python train.py --n_layer=14 --d_model=160 --n_head=2 --n_kv_head=2 --head_dim=64 --d_mlp=448 --vocab_size=17736 --activation="swiglu" --norm="rmsnorm" --norm_place="pre" --norm_eps=1e-05 --positions="rope" --rope_base=10000.0 --rope_fraction=1.0 --qk_norm=false --attn_scale=0.125 --bias="none" --tie_embeddings=false --parallel_block=false --extras=["capped logits"] --init="orth" --init_std_qkv=0.0366 --init_std_o=0.0 --init_std_up=0.0366 --init_std_down=0.0 --optimizer="muon_variant" --lr=0.00939 --lr_mult_o=2.0 --beta1=0.93 --lr_head=0.0119 --warmup_steps=200 --schedule="wsd" --decay_fraction=0.48 --decay_shape="linear" --final_lr_fraction=0.05 --batch_tokens=65536 --seq_len=512 --doc_mask=true --train_tokens=517400000 --steps=7895 --dataset="wikipedia_en"
Each number is 500 + 40 x the weight over its row's rms, rounded and kept within 0 to 999. Layers, rows and columns count from 0. Numbers have three digits each. The size before them is the row's rms in percent of the matrix's.

# down: layer 9 MLP down (transposed), 448x160, rms 0.153, rows 14-68, columns 80-159
# gate: layer 9 MLP gate, 448x160, rms 0.24, rows 15-68, columns 80-159
# up: layer 9 MLP up, 448x160, rms 0.27, rows 15-68, columns 80-159
down14 098:501423536466501526590497479564464461519528532500526486547554478522504509531545493465450542457502535508523547534443478470473562543532551490503536607427495479532432475544522464481520531507530475486518563484551627471510512516524520562480506446
gate15 099:531486526502500486504580495482511543422478531474477579466532463487482484513493461510470424477481505474482462559502471541508467551595552504530480515591556477491474463525521434548524564469569531515522512543403451538469506489554420586444492439
up15 097:617485483511466522439526563580569496415469484470557465546527478543528438484481446530506518509457439464462457514479560528567538449532545479519514535541571487502543508433548543501541553449506506449531532527491489545543500508519493506493519412
down15 098:520522509493528500494479481436481478504534567547435476552502503506461490498515482492528414468523492514453442450512532504486526532537504522513493498455443511485466460503557499471413551538520521493469520526438413512539570532503474456475420450
gate16 087:541498514487548534486510439502498517487425527521575514528507448546528488493448538488520490505479483532492537436484515505480477501502473423501436481534518445524503532566487514487501480520479533451495505499543482543498520509479548528476545473
up16 092:572482562487434491552507473579582460502494506473449442491546508555424503477500523565467524483456551479418503520479508524464460538459483473509536486492456509583457438502506548448450513485553616495433524550473492549456534495468487451401484564
down16 093:442521600541473543461477529566548451532487463470443602482536530533487510478549519538551496600456536495442487548458461564499482467548489532562473536500462501524465508529521544385491502511454538406511541495481485563512469560498435497525526521
gate17 103:528510453499500520471519487516529573499510488469510428535483498498536545414540463497504399549460457485547540482484515498581425509522440501496512468516478487451494491457465527540454535446504487481464553589558559444514497532502534530433491560
up17 108:518478464475445488505573498500495420496468449452504544474508543484490527515511549455462484470443482503540460455467455550469418481537544445483529423508521568480514514495546522511483570488529508492505460497488509493492554457547479494526486526
down17 105:469551477485462521463549519547487540472511477428521522505521456437531516573489518491530529463531536494533505534552469548505513510544450473516438497583521464434527549508518557519578429478522498530463489443535460450525514529502492470491433566
gate18 102:467459489430527504497480432570486495491497488461419539534458490476574469577479489510495529511535540468519475507472472501472504484507600526527477539469505445530534493505551518492520518530465536556484527505462463510503480436451508517510469517
up18 098:559472509475599522474468560484437527526480525505527509513559516552556533463480457541479588472528528505503549501517564441557455492562529462480436484490523460503539509453509515450474396526486452455497513498489509517529480538511413490501547464
down18 090:440459521432451514532426459528520440471522434531519494498454430585482514545500483466506533471517445497460469462473521523467521501530527523512487527521505503499491494542474565490576563463489451504447459542494494432441484476475493548519434496
gate19 094:507539468514481490525507588472502543512481592586480516539505442473470459552473529444552501474480441467503530566439500606466535520562507467546434528564435503499558409507485571446472531518513530579492552495515490549522522513534445411494423565
up19 100:520482478535503469487473493412493507455469623555511402471419445598583491511547510542474503540411559512501524494493466486509472456482465421546473545451520505539565511538553541538496473507499510506467522508499506558498531472499437494530484517
down19 105:524462496511476552513462458482479371493449565527484541468495572440490461479556478501499472441536492467414527472475524533520545502521463477434457575513419484544548472490508470482522518551446504458542522491424603520570545529532509535501450515
gate20 108:486521438500496528511517491521565498463438539454537493493468472493426504534523546434518628417531466563471503555527514506535511497487482524519537476540453513501547540491482526469510496557563519496522524545576552556472486475511485488428489523
up20 101:509518442541473488547504553492448530531494510502548507471555476415466519467412473481494513500445480485488426468474480424503475479576539521427497497516606548464596525517458510464472524514497554526501450519430483490548602492452569454454557474
down20 097:525475490570550543523481572468538528507503555492466429482481477497535516504533530494545445522495526501488491505544488560483490537506511447583502516481466547503487493495495527489492483497519480441550524449524525431552514510446512511516553391
gate21 104:582550477421383390535530494475511494568503498505503502509536512504464487544506513527488528530561469518513473432480551500399521524574489519572508520477518544542505444492448490431438456518520569463495572512513460512509588534450526479422467559
up21 095:544495505517594484505484532456544550462490507552443470526544506420492522519481590553506508580574468535484472416470507510507525497514486555551448399453555444515528618479493516515480512509583504443490538549478538463433495565459494496497473455
down21 095:513421497480444524519519572549579520541521488503445505477488480540452598518502542485437474504528498500478505567478468476559487468525497506466652525430451492469557505492505476531554489564550565537495512512535540521491476441485509537512582505
gate22 102:474500479518509475517446481498469509547523529530545493485512489610499496454460462445499494517392528474482559526546503535472439464512534510442485521498537540543586513497556470415449505481493531508481524449545456455500458462517531479482510423
up22 101:528490543410521490524530431511536479487455489450526544527530540480519500512446474496594444509522527518435582498494493510515479498468514453478442507492503442609437407487477464486550491515528419470522459503503478560496474488475476545537471475
down22 100:511532502456473489508524519492470465534495443433511569517450494563525507564445476537537541555519489508439545499531521440503484496496472495477483525523494481438590501552547603520503442515486442543484473441513496538470513547425449513563550420
gate23 104:520562476441549473506556487529480531461547497527476577543529539511449467533539563414433515499470505521478579580514525440440504437526543480507503502490471499553495544534545434471510546565551467595404472573441445524483483466515492553521490553
up23 098:474450514544558480562509529432431464532512551532517440376466505463475505497483489553525475518490438454528477470463523447462501530475485473493526499455528535476487539518448445522599516450478502510464502494489519453520503492563495481479451563
down23 104:516612518412485475534574484540499491463547492493474570517530541573528487532491590496519499482473569509440571578500539500475502481511533477519478491466488474566578499490431493419502537499545426532418517518456475498428480447449487522499536548
gate24 098:501527507488450496544439529467434538541479437459494471534484530455468418521495494523469518516495406495497557500533522529490526500521488556483502529477416467500540531449542485527474446474470498432540552463503468483492473467434508531562479535
up24 097:430573462457473510491505555544485509490569470497499456518452473524490498457509473485496495476490530519547497447389470515436461454434434501470519478511496478505498527480473533477510545517473599483495523445538492516490519560515485536496462471
down24 097:592495571418526448562543496507439513552456525507539553531495470440456555551482562494510519470528503483471534479545542535500553495480582476455540514471507550471480501475469488580469525490488476408462482440460454507457442481493541495522447514
gate25 098:556556429535478509479486463504504516545484515499422475471532524488468517472474495509532431459455469450424559552489464498552495455446518517539536516566510501457451571466497465456542510507474526389487427444496524514478480440538527445562551458
up25 089:508566469510445484450509480513435619550449385536459537473468466530449499440563502497462482450506447448447528430488417455564471444511509523446563541560541504499486503538463459471499518489522447429536541558534543525470556499542512513449467421
down25 097:434502511504515551478522402452460525468552529493491532504485524514486495534517480474463449501455530431530531499458437535521496458525516552515484535490533471549497415560510506413518533478493568555489563444531493558529549459511502497493598446
gate26 094:499427502536517491516511491555543558519506469446533520468563518438526394467537496494519611457560443462448516514482481476494492468479605478488495546509496410469519558470497480501454544456532560496521536541557463455578504491519511435558491521
up26 088:526434529465453540562514475471499484466455497580507499599530536520459488456475584528463449521524499503485455495509499496486485557490420533448481461455530443549465413552483482523453508503561478541483525578517451583538482470537501528515538472
down26 094:510488557526506500603444414508465467466546501486507479467540474459582536487531513485507538504462476467471554485426490554520526444476575504510467523462436540432482532480527467482510510493477493479498484478507472357508470454500502518498453553
gate27 093:505470528482556515477482539552555566489456489527459572498583516554487575561544489503497561542517570518510444503525533506484570506542471491552494514524556466467518487544500502477500475436475527520508599556493408547480485472495524510585547548
up27 081:575530529484570537502435487464501498436487538487459583489573528544538574464490560494530603529497515514523525454511496480513522455514522440484492440568457456510458442606432498472581532523447489500541486497518566506514475496466479530454516509
down27 091:555516449494563487494509526543544443476519455586507442484498480588558508521561474552516442439482503545497540510532513509523449489454441463485489477466562508513460518490517483515424479508506534514481482537501509546528534533505474435512443480
gate28 096:593502499409490490573399537419499559543493475573491513464507506458493463523563508523493578473580492479485516501537482499576455600484475483483460524512551554540490525495519514470484506557529561495491486528537483476500432522489535515478521504
up28 088:526511512540452495488498520547444454441493535467550454461563510546472514468524526557431501431531496490474526471393565523477478484568487506502535457529519583559439503492509520497506532451510536456486554469526499527532509503557531554532428443
down28 090:499508537511425537553544479496527477595529449452502520522405452485486508514449538557495454528485518503535471522517436544540456477482514557541466538486467463571545528516485418508501487496460490476431603489471501493558447500451544466555576508
gate29 082:440512505499447577446407555474506471465470495495516465469458513503522461483446526495505599525522520501518483438474503478455453528527527511506531470553568450502578531506471523570453545476531544471538493510444436450451531521477524520479532546
up29 073:500454500565532472530505501493596466467523499458473486460553483496465543463541454539558501547507437502500479507555503438497513525534426515543494458536482496559484462470583480430571469486509399515474478530465504466467514448498552486588402507
down29 106:490551531489525414606535483501475522535530549530491516575541496494517481610567484506425435425474533516445579517444499484525519497562544466463515552483457526449477498509466484469512486541499480476517496463539525597571465516537477456475500468
gate30 106:492530476509496515485442576461412496469559558504540476524551504485545528513547505528518445504421580488489473470495551466452440410480499487440412485520583496563456527462538485422544517487500510523520481476510507542536542508489562512475503490
up30 103:487513529543539425493537508503527478496455515482519530450414476533614459441479512609498450523592500425508469463426450521559505518454542465486475509540407430482490512495525529520497477515535456447495505490473406499499536522534516497530491474
down30 102:506556524446495480491541456470503476569457542500552503495467547488518475558481531527472554539533562450478491510508451481592486501520493393519529525485492516407476507500496507514488476548510529503508515483498553518524474516506517416548497441
gate31 100:466506417470494404470464483559503455529515567493503503469508543513489425488537496530520534433441496474482505473474535518481477474504498445542510488560450464527523566450570526480498484557512509463490478559509553476491461481486471499472620501
up31 098:526450482535487515564519472532473480508524515476489497476533535561549482489546429562491570479532449545454528474422535502437489494485486470480452543497523486530479556415485467475511485507500500525563504489540533474515442497437469431523481534
down31 096:499472503487524469474522486485471499510451476504531526486515558477521552430535448478477532471559486465459469448464544514499479545513463494457478510479448520430503500547521481588475494489487464470525524451482473498496572438543467513483574507
gate32 092:484510547517532516489524499452476533475480464555442444440502462534508495557474466519513498478448457477505487581528479497487512547493521514530490412480556478531509498396490525506575498605572471515468575515551485462478449524498504473477474570
up32 087:435587545464589526478513533565578492485480507501519540464488540444515482515469508470489490563547477526471507533493491474498477491471522520487545441504514543488460482521467447499480535402439494502544498458474501551509446475492512518546540433
down32 094:509468547471542477539467395412419541559490434536497483528544493461456497554517552516472539497399443534477449506474459486539488523490473506479454503512453510546542490490570477475508455510594539510502562509513573500474491508384475533487474456
gate33 105:480554535513514551515466562469487505494547496534475519482520566406502471455505554576533476524545502444512489497530428558536531508525503493539425440605551545514498548518542512459527532520534496488504413506474531469481480520455520535445480525
up33 093:500498547517508460486503491525546492505494573532640538477438458415532520495467477526528465478419521517454491536472542471503489525521498454475528374495539436589439504422482539528472539477467514560465485486519468524479555494505453534429494532
down33 100:502508547533523466549532487434500479481445603489578509480519530460503418486482522527590467511485474488387499509474517514459469490453479486477473526536511467550500457483439418527487472534451586536520461473482467427489541488531478538464463558
gate34 096:466513507547536574485558525525506514456514507460536498550547469558431539531479474422458513498468499420495535481461512460467539474474468496481512465506461513585558460480508469442544523514489491514515491446525556526501576577509451545508536610
up34 104:473441502532513471589483492560480461499542485493488600471499519528450532467531457494412534530491498489460517473509512437412502462549510511489489497575439465534550562460542532454467564485484494529494495487491490467493466524457545479532467554
down34 108:574501505414552398459459515470520466510501530516497466471489480434548444418508502497541498473468554561463489477516501540570480479530534564546449509509513463444461554484555508523464463496484535478462488552444455503476434407535511446538498447
gate35 108:511557478491520428477500498416496593554437519493505537511479477501514533510490494439518476483450543521479547468506562437508570531513564539468524451476497424474562543491484518464479560463545469478494494500538525485475500547560493505386458541
up35 111:506555456548484418482433543399491549594397524463589455492483484529492476467514533503534518559467530511465527434495510507526536479463495521485511478487545508487510428542518508505539557523530515505489526443427604525553435559550490472469469504
down35 111:534416510560548527493420524438478478520481538487523536569461582502504522477419476542578507525461495514514519441495475492558496526519456493405516479541463441508580539499486540502540498483605488470496445486508528486527429570502485545432521501
gate36 105:459498538537497466476485482552456597525502486439538522573532461537550533524431541551492584533494469490481560501405422470525468529497472464488562516565461485569529473417560502521499513451549493502439517507507540444476505514501393529534499418
up36 096:455536501453525463446525507533472509495457507466466513530516499509555485429542504527487567519487534479471473471493523480559480473536531521554544431514505516550494547539571443462559532569473531497481515510545482495515507472562528528463516496
down36 091:453481490546512512492543504488420476481578471461511484554474504525430522482501507495494468496478541508524582571509495444490481576412514527506572413514516476524549472494448463522564434459500468534511586557450484498496460535498539595547548465
gate37 099:511533456553502460524494545435520541545514479587514551489519484595530464492504498519467530552542532517452469527459450502523514481468513484504440506487510431471550509450438453534367490471523404455501429473547514608488448507535528511498408482
up37 101:440530531511521520485498448555526459458528541478469617488464497449458494554486488448506446440461461502519433529561481445528481471435447570510499465444443540487502505531540489507477473517542525582600427459522541428561518545486471439573534511
down37 099:482531501517498512522478449545477491545509474477489518501486469546523540444490483513533492413448471456462453491515453569538502529569511490524467439473508479484384558482484479529487586507544469444544479504474511553532476447449475511521404449
gate38 083:480506571462475629437486512509386507445458484425578472561506482499402467496512473474560489447464475524494535425475553522477570424478475486490531515478571554511455528507432513468512478476541471469479550438532489516474500501483430434478580521
up38 076:475496503548473541443525436546537530458532480429491536467504479480482488511464452454557468466467526509582494525506474502510560513505415527506527551486495550544512488515521494432517497585513482502525556430513521578499539523486486491508557508
down38 091:507437516470429525587434517447482450485500475523515472459486446542407548496471453535544588549533514510515477503476460519405509509447475519476488496523534503488534481527505561506460533438530498447489499531522587412482489489474469464575486551
gate39 110:522498550528511520601535464546452492491553539452511509506525609482456505488491540476466508523481552457488533556612436554544454522508547524535534471446584519521494504497551550543479519575495538555507477498535488563557459543542520465455496496
up39 109:411486484469505522576490484508532468469560439424578543493464496505508470513471521547487461482518531369530508506525449455482452523492498545515528467539453446469466471525466458504553544492477512503519549434546482536479450538603407433518543511
down39 106:507491508498498458577459480590465562451451529450536537475511540462498462537492570524501484450485518486502555515471438494525463454591443514472526462525557437466536462475441485547453481486546498537450476450515502548553448501525443462466534549
gate40 105:485465489511515515431548561487461566514501510589561449486489495509456510503506491481527470567568510600588494521463501505526497530511412584526556546475562515495482547538571534462478518585490526557503577412500488484464555505563495519523516536
up40 099:517483517526524520530502456447522481489451506545461486461518510514522503495529543529448592481492512562547451467534510479496556495497542505523465438495479402441546501498430536455502493451543563512516492442470467505501530492437506497496562534
down40 102:554527454495517521541487511450481429522484458532390470505480464442462433464452559540495541421401524486506465534481479496499549502489514501429479536450450459475547525583439468562510544466522490470483439480435428509544417473564465557493554473
gate41 112:471494524451445463492512551500517482574511551477391500500454448490546415565558534450557504504453513533512499486573489518602455549520505409552514519470535472525500465573522479501520506524570550518446514514504493483531533530523441505486598545
up41 103:567477593463407519489525472459524537519435496527419436488478494486531474497497545472482526542482520469496447486529507528529477482467476485542504487529561539514454459546505566540537493585505491513433507541501496456551504444504477581487455578
down41 111:504501422551564513535497432466481489469514486530563542526529583462442493440456449564454545485556446470465465510389487460459517442506434546448492565499430508469540566465486523504470505476493503494561486457487568538489509517493485461507462441
gate42 093:493489492516490486554566507548458560539484519478495519432469526474537511499533435560468529450537434478502497580508498569460506520470508556489568470626471513470390588453527506486482563487487534520481534437481526592467485578483457495495574477
up42 091:498449492442506541499451529488468392424530467463498488515487438528491485546533543452460546506557523556495463488477486574468507451538510476564542495513503485506558527518514585449471467487492423517531453544495507452498410449513486547534457519
down42 094:521489473463551534485527518523513503535536467495499508475479435484510533467554497449484482500456502421468458460439481491468562501447489507514470514523501410482571512466566536552506525481499514546431528500530517464505518473508570540503502502
gate43 104:544560483389475549527493516483456549499539492472472523557534497552498520454474513472524471497539494522447490511553498417582454502488484418456454468547501467474490435529432551518436533508488510473489467500574502561553556567452491578500449501
up43 117:513547505502488557457470541464509521522540530505544450513564527449514489440543539515481523498457460515536524485495481477526600517535512528457506517526508478464498455497465491555468477456596492486496457512450607462454518544473529478551506409
down43 112:551455562481535476494441450456487458525506416527503448525469456521477533502511422499478507496448585531484491425441550471491572502525481503503539555470373561510463503523441414511437480401551446511517547536463548436540476439474519483479469516
gate44 100:529442442528524437504520530484481482449479450507496516495479485442481487505498440455517478432619500454458504478517505437428523460502507521572494447546563423579505521469537468537481532428546498412536484463572509505473576531437534533511463523
up44 104:477534454532502500512432492473503540520430563556482483516466432529478556597503470522435597518423466516544522449504493463502551503472491548423509491469459520471523453482453604519508546490515601479450560464537474487537474466560460495498544480
down44 101:457506532474536521444504433480541532569482519547535503541557534511508460407439510495498487511481480508503517483552537534509472457529471555460452516486434513488509559545476471489531536498397535509514478471505537622549515526575456464469512532
gate45 089:528507517544530526487460520509496445474501547534471650532513450491536508504468524513462529523472479489567491463530488515473498523458484526532442547507461562495471523478532467585436514437506507581502496494519527515423484463556487514512562490
up45 084:487548493575513447487542513480547548486500562542528524487446505534491501509461498586592478535511513469507544487481453463529542458453501471470470558579469483431540508509494533547422519475511460431545442581581483449461522532518436485461528458
down45 089:514442467451452514559440473483498452508562495488485535486504502506489440502408429550535474473470487497496445471522483490494507527485501564513539441456496500565458584548520472531467507546484532482428521546487509437501488518553481521505530592
gate46 098:494478562422519478481513502437517544559524434506460467485529473476492546507563510493507445461474486503565476490560481499559459518519452526525507524580531463529461537525460587463494470453548436555448543452570453500474448440515509499446488457
up46 095:587533530495461480478531469487451544558433521514497430479435486503497453404531531504473549455424536541470464464512559517585490530513552500503470448563495544503436460560478519541572548495479551577547510515463486521539544496448491500444546565
down46 096:439530446475451515470483563544460538493473512503528606505505431552454481556482456472510555485506519462515445477474535449437582527503418470498468478451491474473553495504474457499465537514449485502567467479449553488486569547519503468627559536
gate47 106:520533471363476487518508483548494511535473504544570488496475448440499510508460512432492555463508456542487497473511519462485518592484557433542548529547526442502489526484513500482456483561625451442484551507468593495484552494498493514506496520
up47 117:577579426486504473492471420463469526491577513515523492515480544461458581453540488452480488464558471460518454472563553421512504549472509478473586480576530438494445508486599502405506473568454576502507542524522485487510555562554524462544477506
down47 116:522535490510513516473471393515544533567468493490466484606477456516411574454498508616449542516524446486486433488504501516462498531507435452489501469550487572448483481478568436520512478498564507479471463485450490517536519451506488499478462462
gate48 080:545385495526464536455542538470537520468547554485532511491465495478454490440509518423563527536544484550555527548516497435568497548511438473558480435447521516440540531427481489500586455479538488496473566541530467536495537494537547477565482472
up48 077:468526486436513526511500526551507445472509460496556524508480512505545510496430467568390515528566493469515493506454548496451471446528540496453539518553456477512503457544526423478497478467439534533513461522462487511426441496565481511467395537
down48 090:556524531490544402526591550421463573494464534515469545457518597475557463553556536552548530477412513506493514514549458497546533513521531480486463505485452535551533513434444538502430490543499517456500432415562520518437517527470473499462528490
gate49 095:446540466447480463527499473494439541532562572539448515445466506421460528559413495504540453554537540573509478467493475508535510472486445539460492448552489493576457464540469542467567557494493444518448559421467492399496547504488542473421494565
up49 094:449483464511508502460464503555473475451551536422556498441526433563502511492378506507465518496461561486472492559546438518427505533495509525471482437499498528535471498521582517487505495479488499545584499447531439509476449488451464495484484458
down49 096:496525488466518460536487469513449487497495482492444553500481515452518455526528437525555517562512540442552522450497530562497533542500474515496400512535503505582470472551434460492445465521432442499430483537467501552505480490517519413461490559
gate50 104:461548533452453504431499484542481478590503455474509492388526503530480503477545476493453401513488486509491561475478484505481477547577541464541449496568488493490485495436581556443459427493517396568506534566479511557485469553502485569533519489
up50 097:477469498457469489500465479522537474506542472528449511568530479453483495494580501547512460413485487445514474464458531503481490541440485462518446501542576601467564463579489484573501541505515535484546506466504451462538531556481409542476566488
down50 092:497457547439506461445483528466532564478408490485529490504462532529519376455535492447536519480535463465507512570594515560419488484436502542528515498522583528474473526484495597482484499462426550443481500498538531466508572519469533546495519521
gate51 107:550540516485512419488614460565502480455496497452558539477532466480437476541494454485467480496512511487504495455570469516552518507437472505495514535490563448517425515542507568472548547464500450413457454474493505465552480517552499485556527487
up51 092:524465531556491473432540537605511503465471467496561493487537475518481419484507508484455411561546514484500501439560480451616554500449467470464545540478529449545443497528506539444565516522511520453483472486508509482576440433540503501529455546
down51 115:443515510485508547583454446438462497509525520551454499497520498484540557486521495497559520482466459534499521543445552524477525446552536430456436491506435512479598506536483423507459546514514492553489543534460562485461556562487530575453485501
gate52 104:469521462515498492439542483475483479436442475489588532570537523445513436565550483519483505439510533486516479451479507514547436396488473479499474487566541445517515534558578439486550523428533548437530490486471515403442547506406507506508573515
up52 104:504530518464482600432519430491551573481513400501510455476472517495531491513469509439565473432526459498463547553485513464453424477507546452493549553556468558461497456541437515556472505485494546499461588455490482568489470519491575495500526475
down52 100:550504449522503474476458515449532446512512533464499512555530569423481413577515473509533516437532501494506510503437518528430468473517543517520455460530452470528547493515581441483471590483591472571461489485427518464507575494452557510440487503
gate53 093:541522468491508515427513524476474522463449568528611517589465528393479474513453483462449526470498496480517527498479511430581474468469572477499424472493532413539532490530519541506496531490503481410464519533504497545491525521549436486482482463
up53 091:568453514537461528494487475495459495459433491471498518568512521500508556493545481414530520458450474560464519495492515449502449448510509530562549411458514464443548493443488485429500487611456499452561524535446449484450529459484486543503459456
down53 093:528481455507548485603428462471487508533451536523503503501504521502498529497528476540552519472422530499477507462496502494547468493504474504530575465506483542414517560556455433524470527541484513475483564463540577442481480485495487504543487502
gate54 104:496498528503519465478501474496457500573483469594497575442537505455503560554505532514548504495497526481499475509557434533496505484459481500463528483557513504502486462539504516540459519503456548483516513460482546578481509547503438431443465466
up54 097:498500572525457517484520579466540543535487495457510474555480528549452464521494477427470532538515482500478466562523582508492542517466494488450414460537460509445488483432531518552460456464503507551497572490498529471510499480457477445469470533
down54 101:465494515535551476550510504479473489499487517510503525500485501489484528466546516431536424570545487493463551556442539575537517465528475473507537454434503482590478580512510450530487457469486439434458525548495425484472484521531500471477492478
gate55 099:522505554460474527450535554539539495524451497466480546527498422418426550463504504468539491446479460444473412465590546430554498440494490466506499541505484530467471527510452483427547480620490508463481498444490587509504461491451536450493485529
up55 092:448478479422505495460488538432486494517521454439525512506465574477534510517448548446466543454524546474510509512559501415571448477472467534487458558434476574500504479471512571398486476581504509540511527513515480495548521446521461490490469528
down55 094:459481498498493540497433551503537501586450536439572546554441493497526535412457500547535524465486499492434453438538503470480519567426441439509464456497549546489482528539485479533480486534549512507491536537528545448459519551550565474519451507
gate56 094:563553558445518530535494450587549575480528469467443510533470518539530525471440473534505519489494478521444487579501507483485461459440543497541485490570524552493537428541531450501488525488526545534532524572466405466452440432457545496548509449
up56 096:544446492518500463484533495474578532489439513542547508482540518448443527503515478492472577440462539387496400586509607552506453491479481546475471472522457488479485466507456449525491441451445525518454527455499551501487468396506441474470483557
down56 091:511495499536502503491485474515471500529481463543539517543474516450493505416497502544532522550459461558542436460473497497423511477530525468521537483586502501520549476496490526554478442470500516493557442571423480439530491537517514442533534511
gate57 098:527503520509506472509513525545480478524511425498458505473518481509550555503563502544467509526466446537457544492529523524501464558539483560573497521519500430491517534490473471542481470572565539492540488532544429498460517539543511458479469448
up57 090:559481537494505480517543422474497512530522509522503522469455605538489488416604501570460458574493440507464599542516518515535493478524511539505487548514505410485493477503525521509506483443543503527539482493494441586426473463513446394604486546
down57 102:474533545531477551510514556517456493497500543405480384529546465529475547509407528442510537473549596489613432470524504513467517491483516434538505507477516562550531487517457468472482509500428489467461528520470534450465509441438545586439520506
gate58 101:432568497401445539495365446544486489557597445467532512485466515484442477514488522503449429480426435521557581526518488513522531405536581538441511487447483515540532456434520532470476488484489485551587493461499459526457502456492503507462489496
up58 106:452437458460490519526519539444444476502485506488528506441518531482448506535533562456463594523491468569517514460499496429455461533525466433506473504589470486431516503450490508435540462557474505442537518506587419513494556580506466504533467537
down58 102:498548493483491532507564489550510501509545518587459469551521546531525528436523499444482514462511484486546509498590509514516431506436420495451466573556449535450543522516574432508500544527521529516488465492463444511521541499475484448474502502
gate59 095:515564512504530488458460503498479502520535541495540481500583469483539497447505563449531549363496601550507526503443537509497439467500497515558510528481483492517546536502474519522459534469554533455439430554505428495562475542467470511484483505
up59 097:513527522531476518437492517524457492420541526475490536429393452508531551494557467495498513450466461508427505570512496534497478488492469518489555494469516435483494524459529536484552503571519505536531526502425591498516457502478482512486533440
down59 096:509507507451542487509496524547503645510531533483554523462513477506449491516537516499453551465495500464428508490530554574489521499538535464442490531523501484504558532532514523488550589478468514588529481482547481534503510489481577473468483450
gate60 073:511490489502549473520439504502469536461483556494537526531521482497574492468554429554573522484574421468481517536477487496471557490505531477494452427506473464511526583512495549518469547518491441492539516504509508506551516471496550464503573535
up60 075:508457471488487520488469502504547476483504547484548436532445537423503489471474495423512458447560550563470594464503547517466435468545410480526517523560502525404515514511507485466542447443498502444510443496454507508501492457483564417554502539
down60 092:534490545550505525463510526516522449545432477563426525454475488540513497560507533517513493526470460457539398566537495474530578494462554522479458524456460465563517505502536485527485545539520522492476545510574531509478571556477506574490509411
gate61 096:544540459424472539493427491502505566444465620567421455531490521523496480494516519508407515493459537472431535500438484528541499482500399536512528426494502473495555465544459548463523428548585497504479487463444505506478570486556472535452531471
up61 090:471448467554526486527464506585498469479488422454532466479512486490501478396498514493472552530491476472500531496520509481464508624524553506486479479460521564448579497563468529487523533516463522501383459510534562512509490533467522493487525434
down61 097:501485506479463472445547517460530546491444477460464546531567532520446549521477524455481501537437500540560521602480424410428475539490545429581523537526451494486532512483493509493502558540520490499518569457488455482448484526508450516507547509
gate62 108:569517548500530477475460491452460522511579459514531501504485500556490518575463425460440501530417454511468469470462478453543487510508486533474553545550445508524550430595569514484504475517504419449589515531520466462493476536549545525460520482
up62 107:482558490505510500452465458531561455558508454532523548445486481553530464472485487515419415517530573539490489488627479499491489566530432567485484550571515469493522540465441525527495489516422502527560496589530512501485509474493501524469479509
down62 104:489510616487525499514522585433496583526470501471457537517524580501521489520449457433552522496488559485517486456468486560522480579426523544484585564482482502493479474531534452504515485434503488509479514520479467527486470482508474411478543484
gate63 098:454465576513502450572505536425467572498412445476470480529510546431515466504486481471482459533507510515498503556441494414492475530546514434593481543517494464503420518488546499487450519542466496522450479503574476581530476540466412553495500421
up63 105:509530432452471515543552466403453418456507521485568489548490521482465482547476480479506523503445597476601475545573547539522459532532443438534462514439473501557548499473505516579469489539464488512553483420443441517498526508532523510519521514
down63 104:545479510489510478541523529489485529454475534459519496479495545547556471545495454571509530532441490500414505561458464484538481507460493512529474519567574458433457473506464577477510480500531556497486534461520477476516482482557377515521484397
gate64 100:495529545510464508550542602547500508497454499493494493509522470488525518537487457501469495469537524519580508522473563428536483496501522490510539515511503505565541461493576551544457539565540452490492458460450510507443468504455479569491493525
up64 105:488503467527434434557526486493465531499517488500496466473497493446557485482501473544491530533573468541496483557507510493523451457509513521560516590539492583460516515522543600478462521502479502508473439456547475448494484445384514458481488511
down64 098:489546478491543461484611553616471550484486499485443400499602507466573461524528495495509480447522473508500485471506477481534501510519547496476524578501510547491517490508482614534582536487503519529519489487529537547491523494466522466505488499
gate65 099:510506535579515449526503568507437462518512610466511582584524451501500508462447504523459557441484503515511450505511407534522533559556452502456539512518494502501499502499433463503488489532478477467466476507431591528502475501451557582508552454
up65 085:484496473585492515543409454538591489480524504478521474465506460535535533481495516482439535450468450517499570496469523517567540496504488519492485521469626474543516475551525534417495496522467481531494491487455482558518452476547550446427446423
down65 089:497552528512453476498524525448509440547576529497512462518430486498532542466407531527489508483496555496489465501499467568512468490530424414477508515466509577433470531482535463503406553511534522440476536499441500473559580472481511488460522435
gate66 105:515503518449483545513481453463505550464583496547556560494440507575519522527505495461429508442515521455478470575481471487494520491525564533529564520527482473521511493488520459505475515489497469493465477458458529541505453482490413507452455527
up66 097:471509529512511454531511454537492494543525505533508465491562502499518577578417471529442545561481547479480495523490515510557535560498492479480564530533535494483472415555419529549508480475495345466487507473528516471551471561569489505529535504
down66 102:502450518498549511453507530456486517541489511476466533472488497442491450509524536455549514570508513537516554455504432522502477472503535532573432554390545440552507458466498484475457380497485517522484516526512406461491459461471497506545516447
gate67 093:495467523452543550497496489538493572506537571444468503512515536444609584516528556533471478531487511551493507456525514588473515446443478593540498572527493525454511532491501525489485464557474451490436475457485462456460434502464581453492509558
up67 090:427529504409486488509523537476515538442496492478507509480490431494446492556491484444504540510485494475481452504541558511532476475494435544513536464487529559557479510522434381467443496628467481456491462531493528451518497448550524566515539514
down67 094:462508504526494549464528506505474487426495491511473493411437518519524469472521495497504527515489483522492584489546509504509532483478445556539553466491566562567569523535455433545416596476548488475519481468414565469452489480473456458568506452
gate68 109:508485522541502375497507472510478477523559462548463529514516513476482506499544467550458532474553504491501531527465513522486466468538474552555465484526530521559520480517508546595587424530481418463515474503404514478452579482399480523466470508
up68 105:502484583516527459497500491487475438491547479417454497416539527454500490522515440449527493461564535511543440566441500478500453516524491452573483454548563525551542466501584486551551383555459470514549512485458452487457534490476543461537432484
down68 099:509507507465451579489573495571501562536479483494571558510499574499536475561494509456482515500521436527542468490527524514465565450502482462481581502552465480527517471448434477524428548461532510523521492519551535494437491523477450525448473551